Each number is 500 + 25 x the weight over its row's rms, rounded and kept within 0 to 999. Layers, rows and columns count from 0. Numbers have three digits each. The size before them is the row's rms in percent of the matrix's.

# layer 2 attention value, 256x128, rms 0.274, rows 208-255, columns 96-127
095:480518518512470504503479497506490502486489511524480506517489536485523527509478490490488514539479
095:563507523507428470499511443521523519549478506507485577466533487468514519469495504466509499550519
095:511510445469473509466433472514528499486504535553485481507489530511496482509513503503515518505469
093:460470486514492493461509509468532500532450495500514538503447526543495480485484537566508462490492
086:494497498493502505525534562502553526517486525491550460505476491484498496467512503497520474508511
084:482505515453531521495453493495495516475510510438500505506510535511480496445536526474533512494484
091:507484481455453494466503513543544498507492506493464456490553504477540519470481531519470493482544
098:503512502559503481508504527466484507448434469544464484521488479443520524468520523511518500458504
087:508488543492489509516504548501488491512506475501492498507528456520512501501492531462462483553547
091:498527544498519544506477503466507543467475529535482505529509507443491477503498483482482513483526
088:466524470489495498474490438547481501509488489530470497517496503494481499523440517484495488487498
094:484484488498483482514485488498487472522477480525508470496549520483503519494511492561501512494524
101:490470514482515525527464506470507515549500494525500488513529534472549474565489544545494457468511
092:489529492490506473448533523461525498518496524472490485478499499496495514492477480454505461470460
092:488428437479512533488484517524455469470494530538462482486533486465482508455469493512492495470511
100:511502499494468507495508466477519516520486515482496540503529500488482539526500454464513488533469
094:486452490549470497509535494482524536512536529496518500478563488481514468550523472473513511494490
081:504489520501484483505550483518520467495518495496515469500481514490473466514512512509472527513461
113:479485489560550491505544540516511502493505509528509470529509474490504511548503542523461473522550
089:479538512517518494485506497466518506498516487481514473505510466494548523470472510469455539489526
088:460469533505509498507497548533470500556519471533483465498468519527487529528541491511523514513509
108:515509512520550475516486495488474520506510449540475533497465548498527492517466464488484475532480
095:546514476492474474469511478477491510509481479475524464508536493453521553442501474497488496504475
105:472480455491486509455505518514544471508508505537528488498530478465489489494485541498521473499494
105:512541494500530468516516482526521511527478463467501542466439510519452460483466484531520534469470
095:505481487507479479517518476438475532513493503450510515482493507520502513498517523491546499486457
097:481538523475492458495534480500510535528504532451479471522486535522476471488446462528499508495518
083:477475504582492504452471468494512487501518487456455482509509515491525500499513517479480490504530
095:496524502490540455502499460492470494500534509508515475522494537543472483488464503481531503492538
101:538523476501506473494507513496458470510546540485511550520539536482494536489468544514526524461569
104:552531490477516479494504526512499525506496534497528490516545457552495510530483452499494469541483
099:469514512520484499483488529535523483498511525469440498463531490515517493478435482490443488477499
098:534510474499448458477495502489455451508497504503487517500526538491521446538461506523514504541488
092:511510535456457522485510460448507491521493459533512459520481516505444472455493516513540470448509
100:509552550465492468470470478471527518463525496497496518488507482534485480464482482504521550562512
097:453541499456475508470513504514449500514478516470501534502488529476488462510513528477490509512513
089:496510504485554548526495544499484474505474487488492510493552512498520503490506503530485532458503
102:483508487475506545488502495456490509518538523539496521494453490517520517496476467528526495473492
100:514493516495530484522441442543513485502503475488506480542481494534450479503464478520478503512526
097:470461490470512500490481526446543520499485494536564515477498469476522522496494523550545496494515
092:535492484451539541548504520512475490492476452519510484475533489488567491500527500508517481463514
084:524463478460469514506485463548484476498515481476510475490521506460431507472493473477490522471490
100:529495488549518477466494492500524491501494484513513527518518483467479482503508494494470544499515
095:528517479484462503454523531528458455548480470557450479495558499508468506472467498529482486451525
088:502514517572515492541481458470499503542509461489504522462503501484530509521507462521478465512489
090:500476492493518507514539514457494462510556552485465518504478542547512509507501477489479510539468
094:530513507488516493531476538535528484539525543495524475506495486535494472489522463502470485486486
092:440497468492512463495463468449484503487450507494513522502473528493480444483468458491530485514503
# layer 2 attention output (transposed), 256x128, rms 0.181, rows 208-255, columns 96-127
068:551508511508493512512505497502534540507509523531507509530492476527468482465500531507519510473496
067:449491466548563527532489533489432475488547524514498448480466551497508484485509495510503514478488
079:452513508556526458525573499519490501514486534465498534505524485518503538521480460478477511529491
069:517515508528481496536455495496443488470535465472491481509506510453491534521513435456472536507523
063:505516502495527495498500488469451494506513472483491503500530516449521524531483501517474473518488
062:522519515525510520486478477505480501520499485490533581532514481488496518510529463516450470493443
070:496543520512529486511471537513493450482525497512503478544490507519496512520488516483539499487473
070:530506558453516508489513508528478489504545473455499509478499505515484440543497547490534515474491
078:515516476496471474507486503485544553481524514505500521550473521525473532497464513522524517460445
060:558481466523476538481541561492500460544485512489480510491523476535477479480482509489528463499521
065:518506529476480496537494567476522482496505486515500467531539491518530522498522475498507520506529
072:520519513502492548478576500535488481470511546495516536507499496513507461499496499438513494527472
079:509558504501501482456494473478540492515553510498499496539494451547477523489464510461496538494534
076:555440539519479506500430455524502513483512510505493510503476467448461462520491578526516476511499
071:562545535516442498474507553465527511514502514488509503542502507506487527541505461483501513522496
077:478433508524553485538485482505494500480451471480483479503511521439497495457516483527491488492512
067:499559529475485487475506512506436461520526475471536481472481504496504488526476523490477443563535
057:530444483508496533514477480526494481517512449490481484464501528516493521502488485505552476528517
093:511446505515497532525493482504509519495470485513484553444487513509480487480535512513538530476467
056:517531505439480456431515490506520503507477486464508497570510507510544486523469485484481494501530
062:517504466504506526532559489495479516468527517485500475452530518445542494501486501506517455493503
077:470519460514478459477528546515480491473523503511513497517496475502478521502532462459468467456528
059:493544512522467498513486502494513478504520498500509524529503489512514474480483502482489494544581
080:520483489541483482551544507475496484451469559502470517440524543531482514503513485533481473518489
085:507533505468500502495487517468495470494524492514525475551523531531529536507496476471500513500518
061:488539508477501496470488520506463514514530474540510506502486442473512480509495513514496526509511
063:502510496481513483488479481459473457497515457483494492520491511503569543515508491501502502526547
057:481485508480490432510473488487520551492549488511493492462478497489509525478498501488494457522521
073:454512548457502511493501497465526491524507476492525446495495493491493531499499510493493487498489
072:516462453516517534484531494489522488491452518491500547477482540537530472498534474527532518490484
070:494492512497494549523465500578510498487459536510500538502446463460453486483512526525509526494471
064:491561510447484514472490514486497519516519520503495501515463507488513471509529564500485518521503
078:502518489515503508459544501510489556515512525486481535549487502494508500521530488480477495468544
058:514458510492543524489483498506499426512481457477518512478505511528534489516500462505531527550469
074:524528495507516523532520500507495543518545462477496476528480479479532483511511492477483459482513
063:462520493501497492450471489498521506484504487511519473553512514501474519523464492440492512523486
063:489510517514473482459489494490477475500526491504500538547529536540511440482488440489514433492524
071:485535502480522503450490482478521457507517467513498516544503513505527502467491482504489507457492
062:505476486479516538541505529533488529540476512522533468518458497482565534486483539478495537465504
060:513528486521542476529472505492511518517475488533454510510487478499490503480438495497466533466474
058:491475476537460512482526503525467442496485539501495519523509526533485471485514447489505511523483
060:523462458529527504527473487518520485485515540531478515497509507546541470471486485486505436485521
066:489536525489473546498525503514470459512473463455533473510486521526489532491502464503503436550534
050:507479513512466486501519481440560522473498533485483548504527514539550493494518493514537472497488
065:492516489485456479469515519481470483507532484478518494498518538476478502500489498472447452546496
059:467532522487530498451475482474516499521459511503499484512513502479502464482524520498483500457505
056:515533513462518520442467447480512495527477496522514474494505513505554523516519518520539499507458
064:499535526506523523500506493532480504520496447492512492511484483489543502506509470515489482515524
# layer 2 attention query, 256x128, rms 0.288, rows 224-255, columns 96-127
086:496534537482461485458470501490471501461518529545493500529552462523548489507473509480502530485510
090:451514466489556504476501533507483528498523493491481502497503471531528451514507520511503534520520
084:511498558446405526492518501486529482480521512493476478509516470510512517479448505466495510503497
086:549458522503454494501523533477470524543521503500495501512522501519541506471514484476511471514536
085:524504466534485519464495463502456513507518498463438494534548472514544490466475493485477494500504
078:497477489510433481468477547487506469480504497485517525481477479505478497473538526508501511509475
086:508521551479514506511512496530516545531516539518491503514525496456549483525508508474497530495495
075:493478496481448490458500454516478515488496435478517498499565482488490518450491480481507448445545
079:443508486482485516497463535484499508494544494465502511477509504466535494455509515506486475511490
083:542494498503488459491505510498479518465514523522501533519509511485497534480473531436523510503516
078:515489529526500515518517489492460449453506524468473524514461526463488520480511488502514533452506
092:495538542494444495500518455512481519525517441487500520542538489479536491452523556497449458509483
093:509523510536484507443472504523512455474513510471512520533503478529481568508514489478483487491483
088:537457485525504478471515494486505465490478508497533476521514506485510551482480520518505461520519
083:502480476478535498453490537496484527480522490533524500492495540521512497508484521557491524485476
087:477536512493557526493501484488515494461503474503525499462528483535477509508515535464512540490502
098:481497495470537484549467445466527502486522493487514569524467513476548476508526536471512496488453
104:519517476528508504482477460555484541516488449452533560501473501478534493443525514470505473466501
099:474524485462484510503511498506448474514529500456534495521513491487523503519511461476446448515520
097:499394496535505509498502452509528485486445520488473531467508519514501474505505521533525495530492
108:509486457522468491490520508528541503458503542527489477492499493491428524485511493508550472512512
100:509470493470537515554481495475446512503486506524505516460473510526487465481549501543530542479462
100:515515453493530530499488510455444545493493488534493502479510508493518509490484525515484527479487
079:519525517492454493500516494461499485488512500474500470499519496477529455545472495522533485551541
103:494522525538493479527488508466500522513514463506522548536498468537564510473503546539494522466493
106:506528499513547504508514497511517479465489530481517481532471522515456451518503454455461510536518
101:496546489486563489527507502511465525512530483520498517514453513486461485573481450461480485477485
093:462490477513520480501484493521517499485483533501491548492508480490505459488470514458520480419513
092:527433507487511529483489465526500500470503511553486480479476513483507507514487509483543469508496
093:508476519498507526504513529511530497537457529530468512578516466563517523490530505529570497489507
095:510472497506555527503496527460490512515537476505486552496455465489508500533507484465541516496494
096:515474527528579512515479472507531545511480494519506499459493489496546460462522475499472473472510
# layer 2 attention key, 256x128, rms 0.278, rows 224-255, columns 96-127
091:486528504532489504523530535489474473509520516523495494523502445474484523548480483513462508523495
097:464465466482485508508486499515474494494499498511472452521483496514507498469503512457465511484486
073:490488466479507538500553526533474485488498506458492484505507480538555535490511497489511493489528
112:523500488519472500466524502517480511515488493492483487487536467508548514480486514499470471481520
085:518496523494487516491514518494485481505535505501471530468474470511480537476477512523501498515517
087:505493499509514500521546511527555526506508552549500534511519481474481508574481493547524538515523
083:501498471526511531521471496524498477483498519478510522492458516487462475450485443469504527498499
078:571492536532495512482454477454439461500511536525523513498520525503544521490505539495492490537513
090:502466505513547495456493490507496510482529511530490510538512446451455488521495448473532534497536
099:488488539506499510541490450497511511469504482473528523508463476512482456452522501510492512474473
106:517489473551472506498512530524459523495458496504445430489533527529520527514527470493482488529502
091:478452452505516506487467522480487497499518565547477491485509468478491489478503491452498527456524
095:478501522484465489497469502498503511487522480501482503518562482491481481534481541487472497486484
088:460450505490518504523482472493504481491485500510486515478504521500494488511500517500489552493490
105:490478490478449491519512469468495456511506466513498522504473511491476492495481476523511556539508
095:505468489503497512436464537500494546473522505535457441475522537503483490530547498520491520494479
102:527466523505494499484518516487521530489508532498522507521513496535493496467448478490504487535515
089:509498523502480428532491506551502501508520544519520499550496441511500479538520516561497534517476
109:525481528520507487468482496516521473506540539531485493503527514476537488531518523470494422521495
096:502466527478517493522477480505550526511448525486532506466479496504495473489499517513534488465481
111:454562478493519511491472466493508453522498505487508524566473496460498523521491459498496502487508
098:515508489434499455539486491459523505496468463500508508513457525518518494503479486494523508514456
106:527536518509488524482517519534473467466527460527499474508521490485543508488516462495480520534473
119:489498528494483533485551545509502475499495491508499470516552512488529495494529515483499401476512
105:502496494504476512520483538439509477500515464476524487482526498495516516511509499512460500534481
104:531483480537504487438512536513486490526495526500514487468510489497506510484515531458479481534493
106:516511443491485501445548495520494515543520514529475512504535475479481495504514499504502496532533
106:512462556495470487512465493498511486517503497513537478514506520509532489483494546505499521475465
087:474505524528501423488518490529524508503492523491486485487526487516512493535457460540549472493495
097:490500485517482500495496495489522522498510539531491470481460523540504513523489509509495496472505
101:460478462470480483446509528495470508522519487516470471509501499514493493516483453488513442506515
104:504506530526501530470488502479485491523534489495499472505529578490497464528501507505531509499495
# layer 2 MLP gate, 256x128, rms 0.296, rows 0-83, columns 96-127
101:511467561490500536491528477509486498519479536507544457492522497474495513494519526478520511540453
103:497501514511470517487512451445496528511464492493516558517457510537525486521513477504484509496490
105:474491505481490531460546493492525502526470542513501517536497512510481491489500513527497530471494
102:508540490521484503486524472455452474519468471467488450528501498487524494475463472531427501459515
104:499499458523476521504518493523494511482499488477488532517563500542553500483458495505514500489511
110:502503542538495491525567486479496521477448521450506460504496470493509478498486524488498516463454
106:514506531502521508511512545476513460493452492471491508498506479485447518495504492451500558532536
097:507490475498497510534527506491525484480538461495491514534521504524475486475521530501490506524488
108:466545465438510537522473491530484518502474490511513496514480493527459526461511503510489529504474
105:536499546477511537478552460492452470519449552488482491508505494488482521470488483507483518530515
101:515505468483478446498551480525489492510512459492487517505532511515488509567541500513496503480498
120:523519494484497467514465509531501513531504459515475508529453523533444504496536521489460496507459
098:512516444493470534469475556487498507484527469509522532474469493526511478532529460502484508472470
107:502515523485498514508507516490545518476487470517488540522480460517480498475470514546515502507506
101:502521474486495552480479494496461506473480488484497495467494522500522534552517522492457569526538
102:499498492493511481483463513500480528443452512512503486539505520548484564458463496486488494489500
105:461493538507500482489533506475499500506491460520522506467452536525496512504507523502502490465476
105:530478466481496490501510495477508529508532504497489490513468488509472557471486490462487521529466
123:517510479534486456526503483462508454531497499502545461478497531509515534556475519476485511494507
100:512524476494515549540492447480501510454488518476513532490541449493482506487451496521480544493465
091:511543520462494471494459505506512495507529496522505517496513496527489492482532451498485532482526
087:492503460493508506501518526524505491515502498524482460485483532504449486474534491494509499523505
092:490506550448489492506519452501531472497465536470492491544490501509484470541510522519512545515489
098:500510487504511511471526443511494509517491511487486504515498516513533515536572466529546520515450
101:488467484494523483479501506522512474522510494475526511490475480532476518526503468511472525501506
096:516485494514486535497507514481495517476472513451521485492458539490484504517532483550486485504489
100:483498506528506502514529532531501502502494474507512498480477529487482530509513546477513522487496
059:479464515473517502560502521475462520507509485480496506505508516498433481468501526428528507485502
120:508457512509509515512498530496511443517465511524506483500449510422523512549515483459493481479509
090:464487491501488513511542476486512495503464470557505491489486483484449528523468500493482561467464
102:510526499514494479501531471496449510541468454505478487502486480504438491486482521506516526468506
089:508494484523495514488516460536514523469505531535517520525486438495489556479500462515468534527505
103:490517523533505481503461477486487491491510525430532493497500519520480483537479502495526484460494
112:497470514492487493490505517512510548521535508488464560496515451531519498523516457502491547494536
109:474490507526548562474502508524515505470483527507495480521455500499480516499502466476491486450481
106:485491476501466490552502532527532544489507491540530507477506491527470524496502504496484492503461
113:497528506490499508486517513508495500496489543528525517502532502476498489497487486457497506448490
108:499496475463483507498455523482464506481491544517525510568548485498521525495509477478520513502455
110:540493478447499495498508483506474522455504426519513546547498472521492482497479514499499514490522
094:540479508525520488509500504515484495485464487515515478456489505490499549498519487544512473482501
101:561512445536465534522504571555511480508458503509469519476489502508515532498486526494489501482522
093:482517482497535500494500483528508528523469507526525493480479480512523516480541527481434547445515
101:497489482503506486479543468480496511456500528457513451459487506546535575552478495501492518543491
100:496531506471515524541499500493516505459507489466502510496467456527520451528459460514474510513496
093:527484507436513508489498513521473486513472522527471510513459452496490504496464522537495508512485
103:543508501531489557526520536497522526531449478511483470496461544527477567523494506526528493471527
103:521477475516503514467512534519508521503500483444478472478519499469493510499548440466474499489527
107:492468458509469509470534549523539465476516548490504468475489560526476505501509511524464484503521
101:506507543535455526477521526504474486507474517479508534482487518505492463526497513489547530489481
093:513526480507495499497488496496530536494507475523505515541503520502500488521511499539522556470524
090:509522481513532522502514522466511446513496494485469523456509514498547493464483468445468526497473
092:529494504470508488483474556517475501502479486565487430489482479528515510479513480534510490441521
100:468512489505531531513455495481469491521516504474503491487521465505508492510423516538484515474494
104:515482480502504504495492513519528489506485514557524509477503543482536470524464484507517484570501
106:480542517475491517483512518508533494494533484517496510467527455517519569514462508526507508437494
107:481508508528477520523536520514464477510529505474500515480509540500495509506510488484500519438523
021:491464525498551499491496519484498432478525472480434510493515535499515500522512511485497477467509
081:483476463512492482570498547525485545497507497474503499476490494461474511483521525485487494516483
105:488535489478496501499454512525508468511535445466514536477475495518472540506529504504502492502485
099:497512530442496467474526489539513502479493502525527539492494517486499491519540508496496523479477
099:537509493498507488512477490486488531488510474497531469538501443499492539504535454501485487476484
102:480485493456549513533492498482485505527509522485479496533525462493536475524492544512479500481508
105:436530463513470511503495516524476549504501501498483480482457473499483516473495533531463485509466
095:474470483495510457477510517497501506508461489529503482524497536493443516450444489516494503490550
120:470500467504500539534499513485508480475481445497516504500474492532508517466509490489470489543496
099:506524470517479492521494487521514554510477496489496498501484501498463472479517528494500515530488
107:503546482467512504493522457560560455518436543513478476513500491479508543484493498504484510529505
109:506537499513522506469509490497486463492519511497528518496502496540519497455453518489482503461471
103:501492521467467527493498506518524508508498527481542498476458473472523461482459451491521518494505
101:520500478497457496454484469475491487484513557497503470491485518497452510482494465496535517496483
048:516507507512505494490503490481476524472527490464498499484476465493488520522508491457515465500529
101:554478489521482492528517485498464481474508493498516489520510545518531481501490487506487502480507
104:544472527491537478507550514481523501494438502519511493462474502508461496504485522513503500505481
109:487495448467496520523504528497499526483503492538562494526430505466509502485504502486487526502502
104:505511466484496505494464497507489521529438524510523509515446535497516499511521488506488545526463
126:467503477540491497495504477500461484534478460502514506515493462522488490494527514494455512543493
104:520531500482495503521521488516476537449495530526496518495464510441483515530527524482509520537477
091:504488529498494523470477553508501542509515489547497499548511515485488499460487481497507544503506
111:499496538510495499477524509483496502479524444501436502481460459527481496541526445525471483522484
109:493519477488481484496506491457501503499520493505488512460451487466450510505487515488481554520490
109:548542464486518510475468480489479509473493506506533525471525453497483518556510484497484494536505
105:521513488492477533499483473504490485499512451520523514532500503480500526503475496506463514502454
085:502531454486481467512494494499510443505495534497493451518512495529489508506543468522504508478485
106:501494455451506507473515518495504472505504523481520481482503540497486501497482484512481482476472
# layer 2 MLP up, 256x128, rms 0.309, rows 0-83, columns 96-127
102:515571466477454488528507489528507498451505468491481459488504488508504477495541511513466499473498
111:479489459496433496522518504498500546484458498527489544506503557475470498461508554501495476493532
106:449521463505501494491483487518469482513494489505497522470500528501441521541474501516514524497494
100:505510532503496519482525528553515514521496523506556490457496501459490496468510555512496498522504
093:514534483524478452514479512499512484542483488472481544521466482516498457472502467473497504494542
102:468559519503490542466517523479504520499505526529494535503460453523495517446513512536467499458504
097:505501486486484518442537489469501516486521536474509474533508501467505480491535491481543531482478
097:498494560484444531504502477522482500542465519523525524458492516503470506477496547504513499510511
095:529471531520491511516497516481537515515492434511452503531516537519487462487502527472539505498517
109:516477490493504496523469478537498489517468460488464467516499557502501490496493539493535476522523
089:488522455539511496526427496515491545521493496505516436505468501491482520472465499515493527507504
130:494533542475493517499515463489494490495499509488521548495534507472493471513455531523502497526513
109:558484466539497504487509493513511473470524526496514494513455483497533500481483497466478488516488
100:549497518519555513513519530479477511532547513506524501493489472498482512479479473525502490506506
100:521458476519499527521475486514438519496495472535541509481509483485503484465489506534486492510539
107:506507511539480496491452506507492515480442497432505524538518552541480502490448514464509496461513
102:484537503490482542509490459516482513512525489468529481517516481503526496504494510487479546536455
110:483464497526511513533543495477544517477502516491469475523468463492468512485460518436523489544481
124:486495522498508512417529501475469487525482489467532506482510493526485513478446549529483502529492
105:522516505464491467486461540495511515496475512529485507505480539503519543495482506489560494504492
090:545474506525497468481504507531505505502531453535487500491482522461502527511499488486502460518554
097:509524474498497525487471495485510502519478483562510559483509518484527492480491463464523496488481
092:508519538499504504472499471499469502496524530477529496508499486519468528533477475488506521496481
094:493492533533518500509506497530492498536481510475479481517440473555452488509500537471489553453498
100:485573544496478498477469529464473497483507505480490534517495512484486446478481540470478526481510
104:463507540464484492513516504498504487487511463477518512492439556449504463493538518519516554507491
097:502511528502487505469558478489481495517498510497484492451501495512485443493499544488515483512468
066:490523539504533486544476497479507482523485480509498476491514450539500498549467505441531482519523
114:489500553481505534518501519515508450514501490492462507511458519473498463588509458505521495499511
096:490520534528483473505524480517483511492480519525508479505483479493529507479519467478521517520517
104:488505521523496498480463508520505487461477485549506512551516536510523528517519469502479553524502
093:514547501518536509435502482515504523485447478483465488505509521499473510516519468510471537500539
100:483514536492467460501465511525481471481486476493465503506476511484532514453477527498503507477495
101:492479493487492462444517515484533490512485482537496505500485527488504455465497531511477511487506
112:539479572512452530471492494520493537507516458475539524523510450520506485537522519506490500513506
098:491497534511503449537464537533490508448516466488542495544500502500484496519481472516485485470484
102:475514519558527492532525500455486487518511535537543492479519524484478488507479547493494487529505
105:513520547514516510519478520524491513469475505531457538491484536515500481487517523489517492481523
110:509476491511488476490533493491492526482462457498517500494492508503508499519479470519535526467514
089:491508520526469524528484527509489489493517503496469523474531512486518509473480485442484474496555
096:537504466557507527487482504536541525494497489515495561510468482514580477492488486504481506500506
098:508496515487465493506496510481523544493509501487488470468518493490508505535541518472513548508493
102:510480519498501505480510472518450495483443517517504499526477514486517500510467483552512459506550
092:480525532526483463551523478532557448502485529487509504566528499520476518489493494535502488488473
097:501513470537516501525511489491492512554480526457487512486507516510548537488494491474488481530489
094:556497514532529501540491476498519484491465461496488496524498511547536489522508483495523497492507
105:461477506470496482486498494476532508498497502540495463495494527552451519523468507490481492539491
100:491515518524540486492457456442498513484466483498519528504490508466542520518484469500506516498518
099:497431518558479475498497486471524491499488517518506499509492470513470501498465502460526496481504
087:503522512506545527504539509472521490548496521462496486473517484481508511487463476487511456511521
092:535498531469474466476481491509502565459508476487534482492520489483466512527507512479465502489508
103:454485464485499498483516493526494446523539487485475516493558540555547480504538500513472509489483
096:527546535466479456510536477528487530508516519550470495513513506496511493497515507450532511508472
111:539499491540515483503499501531533506528494493514501535509540490509533564511487509497495493524517
106:484513504484512527492479488490493543538507516499430477477511510513474514498534506569491497474522
110:490497523495503497514478513523471500560517507482493510522514567478475466479515556469487530490534
024:480526460500478507492511481455481533487474528507529516496475512491553491497506508532483510560469
087:537543467523511518502545498448508488504475507441542474452519485458478489527531540516466497491496
100:527519489529536525491495537518510454473534482472482539558502493501529507472536465509467507523495
102:461476480534497515511504496473488496526523499504495460455536500455506516492452468534491480468485
091:500522521495521481489515452469490494461532553492486496498504524523515480552523533529534514463530
104:513491499518513462520541493472489501483515488470480500477473512502534519482508522480493490511514
100:519483474478479469520487479523499451487509527474445508501496500451470445511536497505486501483540
098:497514443479492497529535491479532502492521528498463484545458512463493474501475475535501526525479
124:526461492492481507506515499466522475512476498494543510500501559528513493480506498507489517566515
105:500464505507523503504504475511480482537490539520479494511494479514488494484503497501496521479552
103:512471468482509489502553509514513493490466526496506491485462488499472519488495481537449487511501
117:488444488520501503470518476502531496547482499488484524505470499476523520551518465510523507511535
093:513496463563513497518505526534476554496524496514525458528511485455494502444505512547509479554477
106:502493506510532502532466497482522453488534540486568472516484513474464510557512454519524499498502
044:526507502500489533547511539468503454504495510504440514484502484546531510513519488547492550490482
110:504488494481476468486487520538489530506499517497523504512435556482520495511482489512482470474505
106:512510487469503504563436469499475474487516487496455508490510492475463531484472461516514528505517
104:512469469502514523508522483502510517509487461508562555502501544453482506514488490508482494522476
103:506491501501450467482527579493518492493488492484525495517486537480514537485522526506460485498535
121:516496478502473505488487505470488496532468485561485528527468468486466474489504489526516521498514
094:484531520520506520513486510532492474497554500556498467517513455465519459475471497513501484439540
099:514525455550495453486530472509500525465523529491507510471510502491516491506511523509518530483474
099:496473513495497500489462490476469487486509517504541474491515550538536523527514584491524511484504
102:495454498493474513462522498540532527470444511532505477492474511536473489453514506474475514483498
100:465505476459501466469509520519475484498495528521465480514505528490536504495516514487468467498509
108:515467513442510496529510500459515528493519469486491509506526506522488510489512506508468534502507
089:515499481501532500493519490513492473485473515485479467511483573536516521489476521492499468548498
111:491433526500456474528507495493503507476524489488517546490474525456542505498536502504508496497507
# layer 2 MLP down (transposed), 256x128, rms 0.202, rows 0-82, columns 96-127
102:505495431505456515560532477486506508465464495528493491512524497452489508494480471496534496528490
105:509497478458467474507484517492496537492546504508501498512467455472451481502515489541513455518523
111:475511462457517528487546449485491507515497482528519531570460498487507492536487500494486503547502
101:502493510462551510512496477488557545469477503505490505525456489526524485491481494524464532465506
090:467505503519481531453500472527497477511476477492464510483546504511546525533543535489490476501487
098:491480521525488509522494553496502504465484477468504477512496502511494556513504495506513455511468
108:498430523496554503503505454557507506489533447489499497508501524504497474529477475496477491507460
087:497493488479495508513458470519485519520521508529532500509506519504502519498454529534526515522529
103:497458529525457485473514469462530506513515441502496533525527501494532482548432502479503483509498
107:456545484481503477497488490505480543479518526531465469508533534498496514502475492573483472498510
098:514548522459491490502507488502502473492509511459504532506542522513485455550502499511491483507526
118:475528482493459499497484510461501523472458469497568471465490512495496515497470589482484531520511
105:498532531491514506474521511531518492531463503469503495522509499494528479519422464518510536506490
115:484542483471488496534556493526512496509498489511521471491501463478469498501503571501508472498505
093:488499545527482475520478505486527461513499460459508511508502467496499501473479505478462518480505
101:457515498478516511525453498530543508474464469505510506513515482548457498486515483466500520552564
100:564518507471512507494473531507483520483496502448544521543513540465511519503510500488506511502524
119:513508509542498488490472517557490492513533491502501549498513513523469515472508505502486492495501
117:535511476519474506507522510508512492480547525580502491487493520506479531494492450529501482518498
103:523502521491453510493514474481493492544499512509514515469480485491510440469471498505531518457460
085:469500508490488530474499527507489506498512494490508507504518522524483472494511504481514473469468
092:478440503521522464477540524525494550491520512478529491478491468508502504496466503511442532504467
088:512459498549484485519506520505502488530528529537507530494517463465484496527516526499467502542500
104:478488523503472485501472518494542433426512528524464489517458494527474496515484476481455539478531
117:496495519476499492541515451461507509458483499509517501511487485481521462529495478454526471532538
106:535444529453504493492499475521554526540471495504538522480522489554474503471492525456532486473532
103:502474496504507526511492510462522538437493515475480511495486526459480476521516510484489465481493
073:462504521466478533462489531516503457501499518512499504542434486516496493500512490573466527488502
125:501513491545488527504470456519499502537524484499504492490507531522502492521517484487546492498451
100:508464508488470539501512527504499501519514504514476491485493537483477484518509439512511493490494
102:498504481494483521544467480478511470531530501493485506496483546508524522489482484491531463515512
098:504480485549550486510453502537491516519497514500500530485491541524444502491505513460495475516461
103:507500470479516473512474496512545474518473528500529495531486489529431554507520496475509482534494
095:495514501508472554509490504464500466503503503526488540488474500487491464502529535513511481479511
104:489539495488548549479478534498528508463509517512488483496454506505480490470508449501488464465560
103:547485456529522511490499536554491521474526478518529484470490494519477536485441492528485476530496
101:496514512484508503443475512498472466493485555518490488549495505518480494508502519497521477489491
099:483505474442533495484513460448512479505504471464450482497480493509504446530514558478462477484513
112:479565498524511485511469518506483529496525468555505422519465464539468527502512459530491478485492
093:484514503464493511536562484497521520479504539521489511494457502485514518490485499485504489530531
095:539529532488478508524512500533514478500497487520467477461518480530463535515544536516473450488529
091:478527480536540492522495489480517530513495457507514489529502491532507512488548491491474491477475
105:499523492476514545544498526465487499496463493483487491479553489493530519477480492530516503463518
119:490497477481481489568477471497488512461517501506534474527477473502527473512478525542512484570541
088:508505495450501484502451479499542469502535495475510515517487497505537472527451516465534511511452
098:532502504521510525542485498497481515482471536465529491504526433501541535491524509478509487453500
107:533488505506516494501475523483504542536521536513521510535508481535491543501488484506513479458504
100:515502472502474526515525525495539515542474511528517538485507528541491507522485514558492436515541
092:527476497489528504507502513527480526493502547516547488474489482504509540510473518496513527489504
091:497523471516453530445470499511520480519522442511526504517473484556522452511497526487519483529493
101:519526493470478513526513486481491492514499473524543487506465522528491497510515489486515480488499
100:450496519524501516523515500489517538496469499484544574477451500456474538456474516493500510483483
101:520496494486521516479544452497555470498483510553463478510480537459515506474504485491522515533510
101:504499514503494473523530515510471481469487504476513507448498503506513509516494508524468493479515
081:509509479500528480470517498491551484447486510508545495468466492543448527505520483501525481514550
108:470513549539476542558503481488503497540463518490528514492503502492494487481516473512508511475401
023:495500488550517544500520477495499506487494538482559496451509508516485486455505486452502461461463
096:553434518465494511532497487501485523520527486531501522543519529477527485489497490511508488452527
095:522518484516514435470531473498470512489471527504490511477513476515514487526522526523476518545522
103:537517444477472523506496478537546468524475471464489523518508498502478501534491554517476486525503
100:461511480491502498532522500485519470481511503510496509486490478456530496527501501494507522564506
099:544541497510475505497501502493513485441473448534485512473425492498469505540513525506468488521509
099:493482485533459487499471512479500469499519515527527485497507475511540495485449511467466479477484
094:488473508464523508491521451511481508521487483556479497553484522458448514452512508494486500479532
113:479501508471512516491472510481518484462472458471492479478524490486548532472492494494474476521533
099:476489507498448489504464501511532516516482525500506536516510465545515517485518483485499510451468
101:509501491468489515511491499513487506503512483464496487501542526510502485498524500469509501514476
126:517486533487485504479491498492507503509468539487503513477471523495495513508528490538485524491532
111:488539499515550508473523474449487507465531549508483482497526518514544507518507483557482510532522
101:512495471523512488477480477513511510502485509487515466504477535529481504501517462498514493523511
058:524507506460452523465527511473511509498521532492528492457470532497495490510425511455492494469512
103:516483491459552560494515465493512500482515488497518520488478510546499515542496513501495498525524
101:487475520450495519509487478458489474504529488481501512450451495486504513547536466512494509483499
098:524523452532507472509508493514459505480529478500514505468446528488462485519472489498520464504507
104:449532527509434503540498480480479491515487459489515494523472489455506494454481503491462515488494
111:463505487497528479498505460479461507534464469471505495535530458530513477480516505488492477504501
095:507474490473491491439469467481550476560461485467500475500494445520539486510464469472511480483523
093:546509473498460512489500500485516506534470435483492511517480498512531504540515473475488493499490
109:523487499517475485513463531505506465500474484552562459454521460560543498499485527511478493482514
114:480516532539534509525506490479482581504555516525466457502482525505472528479504477516467518490504
103:525454505489508493541493524469505544488514455506548520503451502516474530496486514497521540513532
100:543517476449531544481480522503551489479490475453485488495486503531466515513467506498527493471507
080:486496483534510487521521451470501516498488500496505516478564501502506464519489503483491511508488